config.toml
num_hidden_layers = 8
vocab_size = 4096
norm_place = "pre"
rope_theta = 10000.0
qk_norm = false
init_std_o = 0.0
lr_mult_down = 1.5
beta1 = 0.95
max_grad_norm = 1.0
warmup_steps = 200
decay_shape = "linear"
max_seq_len = 256
doc_mask = false
max_steps = 5103
Each number is 500 + 40 x the weight over its row's rms, rounded and kept within 0 to 999. Layers, rows and columns count from 0. Numbers have three digits each. The size before them is the row's rms in percent of the matrix's.

# layer 5 attention output (transposed), 160x160, rms 0.159, rows 87-159, columns 0-39
109:500479499496527476528589481531456543485480509492545482504507477495536489512508528561514516510521538528502451492553483513
106:505507453480522476567555545507461467442517514487511485524495423602558555484467546506490537496443452452445566523522554514
122:475544507466488507554470506549530517532415458539489578468505492522427542515398475485506437439474495524442543516473441510
118:373524449476418479506491486579503481556469485506469576510482571517465568557582534581421521428480512501468465493498594483
113:567558551508566453521500439455555469495440433494480540513494466538496482436463411431505509536490490471427495491446504513
113:452543470480560570488512548506464508490545483434512571455475539514549445484485581554549509428491517528488526506494553491
109:546466526503483482470427483495532515448446432496525503509479542538493428471555510515488492444459550540557420566527518471
111:534533524449508484507413437601411437499544455562424506551459499499507457505544487456474459535500434512481493445565561459
113:498519518422454507623514483443547519502473489528508473484440475441487588527555426448499465491518500504487503543506471463
090:539410453438492577481483437545482511503496438531443481441502523484455511517535462470504492465464606546509481474555488490
097:459456514503508496514454466587459506537540433560448514489544534511485543519519421550542512501518549459556463450511475525
100:466521442472513546521507516519504500513440505485441483468507501478469505522498456517509446481505417476466546542507449492
104:520520506463506541448490451527499496518529480471530506525497481499516521487454517536517466509470477496589454544495473475
105:556499509460541536505530486516469516516518467495494494464479509513492604458463542411469486470568481520516502513531464511
106:465416525522511522482460546444399468534504503494538525529576481501439548540482476519411494487542520492485508442470514573
102:453535476453452505477449514455564528497501520447517537549472503448527513492527505575528534508515570484490534519492525512
088:488430438423563523546578389551488522408490523551477488480502425514527476438520551486485558505488536539522505509553487486
114:497539531513552440541473560551498513531468555488542456529563481483576473553518521453487467521567549434467515500519424516
102:502543518467508450563459531492479498519492521494451495555482511442495591541438493596473465508522508482500488472545498477
105:486454517550532438493451536493487491516507537431499449545521506489486498550423547468471586526475503466527524467465519506
110:469555460502483461458517533602556490515467561472484485476502462494489424523490494492454506402568477558450439534509500470
108:508492462463488559422497434486535488529550512504548465449558499529507489498450472459478495523524554503505530495548492511
085:507497502466586469472564444469532462489512415518436534481455569501510596549484548535524497493510441464428554574598487470
091:563559518531481474522498445556425528450510483509468574454553517513532589483495463508515464541464508491498470404422491542
100:542513542549507468489544566460604509547494428530490482500522548467526565449534506543527518474500481578552461522506520471
096:507547486548459560493493549447493487580447483452468536546492514526463496508460510555425507448446432464466471535431490549
103:556527552538448536445505495463537410481483515525470445504498571535459430465591453527497448517496531472487536542516584488
093:493550478467546464510557521477505497530508526532473495566437455455480456488467491506508479516461488498522479461600492487
100:491564481491500530468429432509495480564518459552535521450505491463518453432518506506501500529432547513501464541508493502
100:406470433497493503558519473575540437426514472513543515538540448509527553486462491489444474563512523491553449480523466426
098:464544480492510512528602551480555469486413530442472509482486507482514599542508463532473528498517439484473533557511547493
109:515498435534530522462475475376505521501482497515472525484405555450463494469482450435491482512433516471521518528443501464
102:531455534554517521498494507460429530550549466530521517480494560497460520519467534538444553523556518480486452544518483505
090:507433505501485468499501550472464503482493466489477429490511546465461430400518551482457420476470502464523459508473490564
101:474449547514496585499499518526539555490507464464514537439422546482531454509545491543537462458560562520524450475542475474
102:481461554438492457563562531623494484519506528484562486531458580455491432548350493478501517478447508485473546498499485413
103:514509507531536472484436423495491445555458512528486503475492498516450544475521554483533477539433503527516504470518493535
110:499422518518496444535525485531508464459516458529518505540457497591420601460513484483458435496525449442580602451526475550
101:462487499514482517510542502466461558507450499520506509515570505535474537550531513478513425473439534523554531481470444481
098:448495515479508518533565521481521492584479485532439470554573554498454488512516541548513518504521498454545473531480561491
098:484495436525495492541511505461543489460534533496518481472523568478502414486584476613504538477509528488480501516569509555
091:491480452526498521454556465526468457463518488457481499454525555503500608495493491463524481522528448432490490500487416538
085:515473543493494530508427499530460469452555502452472395513486533493520497488485447524457471535519524454531535481560501555
084:451519523516456477531450515491539579507446479502493471473478505534489516527521499485487386515513560554499514424403506481
098:513511512508532485463463511471504499524513492479462532508383481454523463442552512476493464517469454433498498582571484493
089:455453545499481516516500468483533494486506497458593487497535547521547477467494483531499573499529503461491497545549505474
084:440473507537521536494502538562465507547530511527468501563458443516526497488533480566455490512455530507513515584521474512
089:500444428498522444518475480518488486462462498551486491459413456547464590500496432550483466514448519490495428537504451506
078:431512487411506439503531488485559457490522470473482499492521461523503525558484521487520463491530545415577518503550498532
086:502508560552466526490515535418497518558535502475476517469461476533643493506550454489512495503540501516498489442534465515
095:505533472500496518516486504556441546506462517465461513564517507519431440525489540504533391496505480528533530471428450520
088:485509431511419516508453562565502501505458481460539505519499455461552385526496459514459515565503448443491540523443508514
087:518467496480475458559457474519485548466507470489520607486444409458560525534533492510551421483446500480512555550494460525
090:437446462487536553488434492555505494476485473473431478506453509438554456500493554502462470476450460463515490482399551505
084:464498559477490490514502507519501469462463553549484548513572449505498514531557500433463493471484539502516531532460529539
077:462513422477489516498483470550501474527498457462498476532465510494500534561526485583568561514445516429480552468447544456
095:493478571469465478496528518576481486481543443411591524512494495543483599463486500566494447511518550474484484490613533529
088:527565531465503505476524617463521460527550536519537511435495573529470518496518491518479474546471449523470467446474559520
091:472467487510526493472488436562542532480502491554441516501546491559533584523625487568486454539480519446495492515522463496
095:509526550527560556464507497550443540482482488501549472562510477523471510458472556469538478456389464498474527460444450551
091:544487584443461445437511495447473470530533459511507495446441537461586435445461453489405427511474432539499542530512508512
099:515417558492503465494563471544431505495523416539448463486554491543516496419381550530471513507477543476483520496508531544
092:545523533525541527470494399484513449464522507439413503509549498490462495551505443556489533549591486508506542510516531489
092:534483488483501559540492543419498465528534571410546489449395514500466459566497546435576480502545548529445442479468475464
094:483519446422541512483454442492480475505507497436523497473529464538516461490479530473468567506514535567481515476484486560
085:496534554591527479532453491492487497468487430404483505491489505530582543489561428544462543529558591503510502564568474546
091:510475456451480521501513508488455521523480533422512560544476498536547490474509544493500426466467500465564454463439459552
082:508511477520488423471584408447513451508586534491536496566468483455513480459476468554594508578518463524469473479521529567
086:539471552448512498534486495477509528496441492527508540530513515438456455510445521416497549454498484504472479503441439531
086:557481567519530484457470458532486438510533460466552559507527476562556515459521468567457511515507496441508494442543574499
086:545505462494538513534458510493422417435555485501541507449514455447537457457494517469506459473478456507522507576498433432
080:551466508491521535432448522480482463532508497481552489493533515482457456508534513497545484475419520506487505483489514468
084:457526502545460508565525470426425467508520494439533501528467558459487588500441429481468515537499551496467545499602505461
# layer 5 attention value, 160x160, rms 0.175, rows 88-159, columns 0-39
114:434498518468452524495519480558515482519489473467506524581433558426531526470479465542479472540508486418500431444465492561
120:500479464426483553457559520467493484530498507464526424550452519517600475537527462454458424560487534581451555443491485439
129:491497493523512483512455497484485587451574517529603524439535468492537470524474491419478490485573515489521542514509536491
117:498440451553526553491521578549458456469497499485502514490478474453508499495468545506525497546587519537527545473475593499
113:503547487544530465492448461465521473471423495523487459414472553492548526538472530459469523536496527505483484580497482547
130:566465430461525483494516467461579531512526525500513485434425481445493488490525440525547483507527421572559510540458500516
123:472430518543445531503515472503532557589542529446578571441524527473533534452493491502458537528475517558531591536418505434
112:522550459489492509426556432503491475468487511530513484555536539464531516532464512529477552561442508520472458458562484540
093:474479542498483462497513506501536405498578542483568519576440555478519518506550493572500443539472529533532496516527589507
090:435464479568482474589503464463527474431456561537474498542489466513496485486513478569479519561555575511535494472541529433
089:519552455551424523430564453502540483530558495505508485509496548469499536500570597548488503523540599544490535468501529498
106:471553533505448419465537502521484450523542530527464425493565531501509474591501496550513510564474491593575486441495502567
103:483547464505588496572542480468486486429473511432608502470558453492575443483468515517517452499459526525475451525424462436
103:492590509496548434505515519471473577570485457498366459498476531551482508504581566492502503518525526483432474505429453509
099:483492499525403483494500547525488516429495485478516456496468485576480526493528505525555463505515511451569582549486508465
087:496498555526496530435455464514603523530481503498532441516489529490533468453500509566524477440464502501515468522558538468
107:509506507477473510565513515440476521386404516495502453498452550488430485431466516429566599503582531581457522498522492490
121:528512500502605481558504500441505572531485568503507548479519468514507498531483457397534522485473530484558516483498491510
102:565529514490489506473573532511467512640481453478445510421434511515450519498516491495468490475489441511449452527473501480
106:523442501479529502534516581505497597539547499499443584522473500465543528457531481445539545485516414442499503509512557508
103:488591534566514513532535526538539514431530436492493503543544571482500501493438494596486504511440548506537506458518515556
087:511522517482522477527503551514511501568522638447553463562456522510491520540518529469565490481546504511469497494504501584
083:488553526515512459486439607503556472511486473500445490437533432489553485537526447485504444529535481495496503426550436586
099:490446503468540457455517473481487460434461493444508529476447446547492514513522483400483521527530526446448515452573496495
095:550426491500539528431529566499486503526477467468485546474446532527443533500526530546516502518555550476454476486457520442
102:532539490503462452494481447486479447455471420511534520484476461386482545535551445498508520539513493525464499432469506525
097:458523475534489467435525523519483480569544455515431507483481466432571481511525519485519553481575593446439494515528540535
093:463575518497462486465544546491515502524526527596541482556508555514509546517476561577537467476480534485504527500556448479
099:444447530403540495545562545461535573613547561496461520442478508479504478501491513534567519514515472540527545485459521520
094:481470449573540512527476519420500626455453520493481527454535501513505508464456508445493470502547481542481563538504430547
102:561564506518450459463515558498458478538513418514486512458589443470549527487495497492527524483518485456431439484516509551
097:528478457405448496494515498520526517534512474501446450511521544512504475445480452388524493535415514490482496488487509484
093:474480483523474512514488438469517425504422496482498460516482568474496549526481447548500545582497448512484580558499492513
104:488515535475413471453471538490530456506537572505618465520523537492527505502522472479503507436485500535465455475505505430
099:464507473491369534523459496485575554513490502473453535518507478467462497510453549459531526484554479490444522467463468481
104:489538476493493568518510534519485508493515513523559483544521506450514465443515522537435455492410544549526459553534495562
099:488535483522517514593436512505436529487501461472441508427481526544562541523489458473468448470557439517441465515477489435
097:539504562495491581512525444513471556474432549545531501532483503482530518428571476540478486490426559553554446485522537458
095:481487537500543589459566494480445501499518480487445528539435471463597489555448512506514506484586495547472512506475488465
091:481498509502481568501506471490471547459581502473481457446591502498489560429486455436462505530507553529579522456469456422
085:453515506572542518522428508461475512536475503445465552479529544485452523488435493493503507553515474467490514487485463475
087:486520472528453501520405471474487467501502548456433574569461526480538417497439545489413538437500444463461495549446567532
078:480525491519526490554507528550474539498556430459512470516503524537522481523379515569527445539577543461588514494501475570
087:571463499468479486462536482521512532473514458492563491563464512538518543420540478543494549497463399429499492529469501528
097:495451516504475539469501488505420541499469555561444544469473502545450453507458458471528534487497583523490483477512520507
076:415584521545544563480547444493539464457558499505489481537496518544538482487564478549445458502467525560493507500552542530
080:496429466470525578487486480517496550560452481469435515447525439538511599562519471436521421510523479516461458558468457444
077:428490521464510469540502447510515512484483514481487525504537461512460479489587548487466489434507464518477517509516483535
076:525483429499490512463523590511552490504514453488472561470435573514465546485486478454502558479527547463488482502514476504
094:440483470475579438503582458581595509432481499510504474509526501470515467504496525491475536553554449402583501534478502551
079:450504517576454520477540455511444524476476473572512455446527412477528523503483410501513553505468540525506473521492454563
082:456600511521467545528464427480521531469551572472484491460491438565505502496495483500468467482495512444459424522510470547
087:461556464600532499513542479481473586443490521510440494489606518510446457489540557472460550438527487437570453480515493529
087:447484416531569511529505466462575441514540456534493482473601499495422538445498536495510497527469517524515504505484487477
075:493502472457469565475469426442455518478531643512486540548484565539488468518478524508494517445557519502475534449445490487
096:509515538481535509514500464514477502491515505453464602421497563516530501504487483471510542504467506486447501526493503498
077:514524491453522525511457504471520493492518432507513496549504518540523407465441577487500498517522435432505452506513551485
083:454510488575523567512510519457545454433460532502491543590476474516494537506535482490557468555498513444437562542497524533
090:468526555522546474455491462501509564516512503474524534542547512542428530548454523462484497449559487519506463456461478515
081:485490472506424577543539458479475478426526450445586501548532450515421477484470472514513490484451476471491513481572566542
088:482475524420536592501436539527477496538463533524518528501534451531483515530495495421424521466457534539565518482461459504
087:546405516423461462473513482474504460485483509486473564498479522565505494480446491488450499467504511552576521451472512497
079:507427464516484459511459478456510549470540421550486476499436538458516483558428540478491508580556500522564537546548500572
087:499520432498461488486439475498498506485555505541482507552513503547498507463465517517491525504469495496508449476493473498
078:540511461550521516541517528547543437483517562421467497476462530518570537501572502549496458436533456547499534456520493458
088:444541579548578417485537490436489453571514551472481438570476456493525472485487489446606537497551408435537487525573460521
080:540589534523421549546460538474506525515486528545509500437476500508393485516490500464521510471456542497560500502600508439
080:491409482549512492499520459463478502513471529487538544482413496549489492559509509496458472532474458562443492456483477522
077:502522504476548486437543443351497452534473516454554554513515473525531470486541504432456582443502484496437476502567514485
081:494480457485542482525491514592500435506492542492569540463499445462508549514542619498512443464502510466465506479536482470
080:511448465483469485616545484429538501515491486483508489533479533441552516500629503481441519531563479483560482535516452560
084:477524488436544514546488502441482548530459493520487471470450516469484562530510504500542465472556545460515428488463544487
# layer 5 attention query, 160x160, rms 0.129, rows 96-159, columns 0-39
071:458434496497471505483562439458497491435554460489497529449523557495508496594414503457456519558466505494525468438578481523
088:506481529490496509452503499463549503482484523512550600546413571441500503540581554485492479530488584480496550458468561497
065:555466543469416436513502494451473451541510475535495495434451488407517445505459527521474495512557529504532505460461497465
083:446549525470468519495458496489519477464439498499600495488499450442461560440477553459488496482463493486482544507488504453
063:480487519533476423504491533442375466454464523511524464553512474555524562482517525562479507524492476520514504527506456455
086:444506489486502426467479449499474475552536529536519496543569402569477488478481508547497515517487531456578458517471457505
124:539486533507491477570482540502496506547540488472536479554493440469498407441492551510572520541459560478521480576491440521
088:516492498511518537518501496473548510502412486482520506567480500478455489497549546437521486483633470550554506507486481423
083:433504489560532504447495561526545524495527498473471509523503510469433439492505511444509509442514504496569543472466498544
094:427524447515508440533527575483503507469525551436494474557487520516462461511523558443524560553504480403508469481543524516
097:476548496469541526517460497533485488422560516410466510466500564492517531507515506520518514401515492449507448501475535481
103:450584459487569465484522557510574549569437514420469508470478519466490468512478468412561494480497496496459476525501441534
101:485512488454524499447544446498534555480528552461552548518517451499510494527522548528529501477480473526489473502533515481
098:476538526486524493533515515525489465510482484538605512464505440478478531449491514484508489487590554474503477566482487429
089:584490566533497555448505472534495450446454517528534495440535580474484447608463537490494481452507559538526542522521503524
096:491505478507473535503505524487569526481554505433495465554505576485494410472491467588543515523480452441536513545529473525
094:531505527491414521469495420505491500522486469490563492440428530466486464526456478528474497514507455577518469431483560426
084:499542398515501474453459535502547544497493506486596464490526383497498487453490468566501569498443443483465484482509506585
090:575468499509490526508479432441416506509477524497482509514503498501460526526499563499514436440578509588515482540471518434
089:490588488459478552536468503488450464520518481496462490466489522480532474540540514525519519439506448468496462524491463546
086:515472495518438477500521497458498445531438586519499571439522543446480549495556458531450495449407515537452480525496513539
091:538431498452542450514474480487384434606500554493448512539487417460539478483525468523497526650469492520478505510445529489
090:481492571480490544406479511524470529471496483482533555448426497507469518427485528509518440552510479513554500478528466505
087:474489571460496415586462497507489457463422513545534464609591470542523503523491550482433497444550550494474486505472479485
082:483562517488534522536532576525492493491556464489520468522465481505531439462539552521481463472481565549548483512561514539
089:532476430474509493591449511461477521455471502479504454485477505501509524498552485562504491443484530480528488517532472550
096:559475456515492528412462525514515461536462478449510562468436559565524498538542488555480476417494472497455572465490521497
087:448431492474414467510531474513475526503520519564551518460451569556518519500540471467493519447551569475455497502499469479
093:587518481500480490582505502484449502424545511487518460480493517495538538579512496510515444483491503520522473475462533537
092:510535469476551415518485578502518457566489500544435483538474470451517483425522474519504448593534490446511441510532468523
109:476469546480436524480518513572493509570456544522491522519502438486440485562504560528458545423456597514479503521496539465
097:511483586466535470498509569528526566412469473494462532461533535518546509491404469498471473513522411523509455509452515516
072:457514543481491503469585482456500593490574515468530564487464527527483442473524545530477485498412508523442531500439473543
096:531541501508512545528548509488497605501505477465591584458452500568472445458500537525502460458440521453507566496440474523
122:529514506485459476512614508467508506552545475478465556515464530561525552525505510478490502478554521522497505570431505513
100:598509491530513438510487569486518553475476524537512484525534381461523488490583508542520507466482429488462527503575496535
095:453487579512521472485580519506502450511466408477525533467454465432522535540426490435519514510561529543466564561458496444
082:522507504527468545492555507511534499493524513443465597471462560571510527506474482525531528522530525519460547552443521505
066:503424493437461467485576448524482523471469522494428553501503504543497500469540535517460497556529522520500516529484481464
099:466489455535535525505531534398502578481447431487430513491502552463483491451533475463569488444500479566575489537455521519
097:506529551419518543464481544466487494464458462443481475489486503487473508479492524517479436545536502490462508559475472472
100:455559557531425530489527546559453491488563513514588451448582568561572522501438474557500524394527433453440489480478500492
094:546439471497546515464452583522511469442525543436555518501471538495490516497529489456538448450440456542462511502509460542
098:469520525460468458458473496462485450456475490525426461516508472471466540492535472500510442510471506459537499482501452532
100:538568441464454531502515516520509489513486473488513535510454526517527422418519495456475469491493454438497492496474452545
105:549512537464474528471485523492486519563482525564470541439523563501510505528453497520461517581462580436452519576514512454
095:525440517470587522493529570532449465485363543455494554511475510430571516527486442595492488494530526520529464494501474526
095:489536470520451573422507554499502591482479551436461493475441545494500487480535487490504546423579431469487501459479517531
098:463438497524483474497458518543509497430497481512505513410489459486506555512492524487490517517532525522518505523485430501
102:483521397537569512513502491520464575495468533519544466417488474528486443550573498565497529482481420512514550551531515498
100:419586438460588417452459529552506464545470540556474498489494437504521478475506609538560564484523529502510555512475570454
095:543540517471464588465534481563530500535423514496480495539472481513501526425494519554455496459457514587513517509450466524
092:472528433514527536551607453516523514512560512495473468530512547585553509456526475456499519582480463567550533532371457543
089:385496522537543469576497519568492559512484514423478479546471457541596486506589473471470551454435498542504546473470479528
092:561479527528485464541509536529536525509500510478445523499558514552507550494461504563515490432524581597514533511578444372
099:504535530499521549555556488567395570494468519539554524486472503481464504485477491424554508465488499462515464526492508448
095:498464484508513527407537504553532451533501445461411480509447472550547458503531488489511532526545510461458513533458494551
098:437508500584526467511529511474481475560466507507462531542489459492489560528487544522478489543508540480453497471495485508
093:449485520528417500473494510449479626547488485515516589482543501552459562463513523504558546489465428531533445460504486517
094:499515539497477495473449523458493512548424586529474514526440464591480463521503477462496531447536554505518479468482526466
101:504463600511507455557537542530506488475579500511516504499435469504551504445491463473456523594558547434518495453509534503
096:541466484543505499559507496546472496482545504545524463483533455549487547484511495516475516422525486478470456483449550527
099:518538447563491461448561479512437513538458513515499469568553530466548513534468571472541511443528489556514514488430456429
103:511545484506421496571531516495519495591556528432543493468445546566549525532491498475567445603481521495472481520473470461
# layer 5 attention key, 160x160, rms 0.135, rows 96-159, columns 0-39
078:508509419482560456565492527577483482480491506493465458506564452487480535514514496478554518554454518427522511487447488539
086:580451466502406527533535470544445510430490526492480516495502475510479496421473469480483525568450452518457510465529481474
153:519462496449473442487493479533509475559522546532484574541516494513480611549560530512546476533547523491533503520459463500
079:569471530492512508450534477511541528498506533493458514542464461510444503468553479454463445507466471559556504572570460487
081:491490514465489490450490413481468520489493497490479525478481553522528520476477494494559468487504467480484467473575508505
086:517486497500593482517530518547447508463520420499520517481508474483511505463502552423462443442573551450475499500472505550
064:461478436559512493508479433509534483526504540502495420551520571562563512530570489522542526474551521496497504587487470518
083:540502564541520454533486522493592474570528415545529457558508519446573524436515474449492476532460530522497485456517591581
084:551479480511530458489550533490536464484484494448562482525505530535479490487520496485507514489496519485521436501561464487
093:519506482468566529550559516493491481467516640466551497489507472446523543565540496502466449527450513527443457440479513510
096:415550486512386472549495517506440497490490475470471544413458483512542542542492538528525549509439462531448462548482480607
095:536519504493546501608525498538489442472480538507510482463546476489455421479487547520551500520479447514508507455508458463
099:513488480467416523484492537482492527476505544523457543432583458462503498481425496469492529478511425504518429447553420511
090:500541460517463454493580556546433502462521426518466467459494464532597500463483550512558544496537508496490492513442504454
096:485532480503576491435489440466477499477459478491531444533464445578530526463475488494446527550554504493508496474532529465
094:513521510462531468598514550510485454578521572505500564481535483508536470553478522526520485559460517529522487418572522647
087:382505452524548516537496486413498546495449568549508411456519456519489398528491512489513510488520529504525506477526487500
090:564464539446498534534510511516494461512432481472541544472495522514523509500521484475514456453515544564449498508477483442
093:485471495525531536481521469571523541464476463493483445476535487554482501554501554482468468560471545486548526590512529532
088:564440417515471571539517496532426460516455544475483451491495436473480503523537512550509527500572523544510434449463483494
083:486435539494484501451450455444478527489475473524401469481448474515482440482531523488543576420505569499521492504538595445
093:452558495458422431482456488381537530577439425478591487559498555537521501453592520445432488518523537508482527462447505523
090:459527573516460511473501508518475484476484414616554532472496448501516530477573473368432477507449481455485524474467446464
094:471492480493515530470570571504611436490508478523518521505471453432550496456480554465488468443541520454410449496516494457
084:527549500466526503515468552454542594544423569480516484506526531497511559509511518526499488397477459536461543508579485484
085:516459500511451565448439461445476451435556554433540514443509494466439595491488487549562549534510539497510428478496496500
090:449469551493528507518485465474496552502543421492465473519526522464555419465490482459462526504462495498439445436430469487
090:462442499492549470481475519484487462507467433547511440490471465555558539486488446508524458527591539474476478487492539467
102:482480489547547511466501495460482523542524524569531491516548448464473514564565523523481548502499546438495429525557527452
094:523455495479445506498468564504515566590460521504462588504467585426489524553498557503495490489517457452549490489461544511
096:545490474520478512424458545500504454449509504538517483467512537474506471536435461512486505517494457473498552431485488522
091:441525605516438482488524447522526473575502512510450511502476501547471458597491449513509526497516435502529464500498565456
084:542540454495555508490447432527574433423516541506421445557549518513492570481452537484481540590533490540476479487512530467
134:503455504510485477477520490454513447494461491518469535511496488503550477540525544497523626516536479477474541600532493549
062:509499494540444527488491493543497417532518510515486432518545518534515472566495527473544608536537520552470532572523505536
089:522518465543439495516506510547506453590517436447494518490558528385559472497545457536507435523615535504524507488451532415
087:468532458485447473461446496484502445506524476513568488469471467571526476481446533522449532485490482540545512527541536543
083:514515554435559553517525498511539478424443540560501529451521530507496476499515486536507441423503519446431526467468448474
199:516489448535549510531471473492477537484482504446514484502508466486463581440468447487454418541465521534468424442543491491
093:512486434456515442504450394498482441523463515519546515485450442469535546446516495555494548501522532489523517500503500483
092:538432482463541477504539459429494543522505491555445495490486472523462487490506497464505483478449520540493520460418556523
091:505546541480470514467495470492475610502435539470577468459546525474462561464504524417489519481484541501469490527497462456
088:500579472479456539554516438513463474513520456551524436507483501542554466534542527520522518529556502539506541516483423499
097:552478499493580552430537500568512498552493501530554477555551462525486493479479587471406468521495434431530472424479484581
086:436460512483418534546439500519487463398487489499499475423468436486455520529433499472489498473460501415588477518495485541
093:463538507523504504475521555503499546480533565497484520418556490463565526478558472541511573498574512509492523429549454472
094:415474468513492478530534562486560497530492468531512495491468546550447468489535464547506459466612528440497492520505524585
098:459473553569485606483454487552560485502488498503446520472541402533533496516477455555509482539476490464529427567544475485
090:519574542492453495554506534490527546534501575544499483531510512573561511503472499431535540507463527534477535449485561471
084:532483413488522504469535512443491509514511532466433520542521523500494498545430556493541500496449494517513484538517468471
086:534493504454463550603524492520501484455511482491504501482481513565459516505468434518513445458442499576480485501459538478
092:485551526532533545475512583518517494504490494521537489530544461487484580414479555461474488462534467514405526507532509482
091:429494525493540536579459528504494520499535431538505455542506467498552454504451519498520469479486519499487438508482552519
092:470555449473521511499467506520501537454427520522493512495480517491559464501411498458515528465512513462469379580486539519
084:449478503514476507528543441531428492525501496509639579471489525554456525529520453549469534489511488545439416511481555495
096:474468495447523539471489478492544513496515501520517523471557531507527473447517554526416471461522519442485460491496482481
088:499513509463463465488408485515546521491477439579538517493533501435434552497490492445443476588478500524475463565478495438
089:512495473508466543401539534466491443505500484494504490540508437483504490503573438506578536524493505503541496459482466531
091:469447452418543485524546516465415465495481543498459497489536553475505500559459484526524458483523489522437559466511451493
086:518492503481456492498439474575517415561441496544479494452530541462423523502506487529513496527466562549494487492419435456
087:460525485559459558488530504527530579481439598527463513536556520477519409498508437485596508455476457491451505521466519486
090:476530497478452493457464526477486522472505526464496487581475557463429511533437534515551539452532554510562490548404524488
096:533543501439482467459496429547500486504508484504532497495487526536527520513572498506408464528489536469449457480500527454
093:521455436562557486560471438550477474492458498511448450492586505497452478507556507495506511559512479504526512457538428494
# layer 5 MLP up, 320x160, rms 0.21, rows 0-30, columns 0-39
104:508455562493448462501528474463501482411547509531536494565584557443474430512495401466547501467507482526540557536477517448
105:535506542503492492448467432530555552449554540471462525505476562545475477543568520498487451497496519460438528463516550434
108:470483488525495491532542496495464478530522527490471478427442444529479546513514424478523539510505509528446469476486536502
094:434504525536449525526462490479517540509459503510511476546512485453534493563441486459400414593424420566515529524486578476
100:557509536524457536456560455592424532502440521551543543518504542477594520459499512520487483504410489492553452426511463523
103:517564501500429494499505502565543549489504464518517458541493472474518588508401491491481471500501464448576436507495511489
095:484503509515615475552552501511471472551504558476487493439487496453531513452535491512503503549561459498409474474568462490
085:554468531467574465498508443543527483496539552482439448458470541389552486492505483523521478532512485475531497502507510500
100:494452544488482516436518457567537487495536513536497495530582475483465503520503522482494490474513500505466528502578492563
106:518456489584542506524541489474476526527510513503415493536437499424519544462455544516484530467511481513569550543505499434
105:508523421522513502505528534496492434498580445509530486505492487495474447494492454469530525524434519487467502446611537440
091:476493403596519491498496526525500470557547515481489506506503573525515462523491467498550505483544444534521511472504481504
110:459550478454476540484503466463493521483490458479495444536455492540499485542444508596399463537566584489555503480496569514
109:492507524514507482522472494456493515498502473536462462553494534469438506538504539489502500493478529542526518467468494480
092:456479491553490540394482501471512519494554485422434508522462472513484428518575525469493481527477496490470492501521517533
102:521495520474496524505499479475525483416501553537451516488492435501461550482515469541547440470516480583514467479491537480
101:533476564583426513597554539504535468474457505414533461505553492459481476530471475546478486549468500533486529569461467548
089:492511503539513484536475492490467571515569521508487503480394505522536500491520524463539474426442520556474543474518516469
105:458427484421553535498491541583592513483471475470475521556465491447501540514543528467419499479499476520510544523553527546
100:473543462485440517507456505524522440579484509550516409501469501422504569489514476461513468470432487468537501429530482510
082:435474473523478516447495523460522544479449593522421490536503458481455528493504493512508520486548513475486515493451484537
101:477477451483548485469459484496520567451498454517500493535469495522490445528410463542511497439484460472538510503501572520
097:518490477487550520486429513481505505546529496511556432535527471450479552503461491465515555484437498525478537553472552426
097:540449534499530518459464514479468507543472513447461478504493402551533536451399584554479504508490482450499439459564528475
094:498477483535520527574460471470456486504470517541476407497565453505514586485456492558511508543479467450516479515531501533
091:537521503503475532485512481471597547456489452496429508515535547494541443452426543490550461515516574453486478463519515548
104:511520454553509463471508523470509515470551554464465508506531435504488570512590554560451534495485550630546519519520576475
098:530503506526583534464489559487479514476482487495502458547478556528580551467547467522486459431476530513496486492501531493
098:543445536514489504464508496517570469521546529540422468587454504466460474520538569456474530519514466490482451428514420458
109:523466500493569456507492498493556536504540473527503541447506460476506485554532442539464399468522458611422484462486534488
093:503490448495470486542524456495488470416478518516493552507566488453490470434491516478484528575504406546553455515449515520
# layer 5 MLP down (transposed), 320x160, rms 0.245, rows 0-29, columns 0-39
099:483537451545504491455524500471447546532503474505521479434543484532503470473441485522546502450447478432454472578457493509
099:443476521536469529555492507492467500534486467530516544519404509403493588548437497473442548542469506505433572471487473493
119:508577437551495485512550526502544510475472491475528557430399458538602477482569514460527499508493536518438567600528524499
094:428535504547499559366421482547516539454485495533475484576533502459453500474525531481503518526511493495446525485514401437
101:484488506526477550512505463492571484533471388406461556526468490466478517527496526525549477490555442546462525546468448541
103:520542473551484550548467489540506531435498486520525521495539541477565602520436490527517584452495528464549523517463499548
092:464491516485515487451512548530476543538483501470530514524398519516409471514484508449492460475512493521562468473429440461
076:452557482501475569437546515473471438484489434495506585448420498518511530410490459521529460497505453455457518530527541395
097:458503502542528490476526459483458430460535495487511516495534551511528502563583483476524466476457550443544474560521557531
108:459549450507464510476559492525530439524381455516498471476511506552544406472509475447464505511536452515506433537475561526
103:455504545513457481475526488515489519497473453498468432539486530534466510496508527575519474502538508467487527476469428468
085:553506558509465482458462465450447497480445546591475502500516492484491456512519513503451470484493453485534524512499506496
111:513565456438544504511492498511490450531441518455542479492468450491574410498558529451490549515538545511508430463513449480
116:527499528572432525534463485511507521518527474455466387494490510539495574468482519539516525453494493457529428510456427453
089:549468443472494541589502496552509443495485536591513479504566453481507393451518507511617546487517479475535491486538533495
101:501487499425579486476493563534507482503567463447457511500481587529467483495585526496443485465433493485483569528516563511
098:467502442516430484468507446527547481547496515492525578549445470490531482432528453528566453495523514599458524538502511438
092:469480483518485531417558489520524517512503477528544431532463546523540562516461492495507502531479437485499495491466506513
110:484469504534476553479514546525486510464510574503445525502451401544486526552497515463520473491507468551474555496518428456
094:553485590445524529488479538566471529484525596483554529561567476469508490483486457424534537437480463505503491474542440508
080:595522507465459423504528536541500518524451413527500552515458504543511450482538563517415449467442500498532511466548463456
100:538548518492407436452536524477579492484511558505516547501454465541541509439494435460579492580484539535542404502488504462
103:389473504515546479486491454489469501461480467543487456421515522488521596515498543464502569503497518486463498472512464519
101:474549429566467459443560527548517479559450458522419457461478506529494519510538489454558436537495460486577526555456470520
093:491467489557545522516510423567527525519512488494507485412479506527466512541515523536531480442489476494545447422528434432
089:508540515559503530511513508501465579515435456458526510446452509489468525601495439515469531542490449500404502536469527523
107:490465479544592483476509475525507524433464522449482527507575465543516515495511590462513508475483570475539515513482462440
101:427541449464489482525505505462531456482529469556470480448564511475507532465515459539503516499464446543514536508488435466
107:488501493523547514491509511493448513511575484490561495456587455494511482584511517548530496489443521473444451488466448548
117:488475555469565469528434567497563460531558558546451579550455489434483518480436535539555440568512532573540489519527466439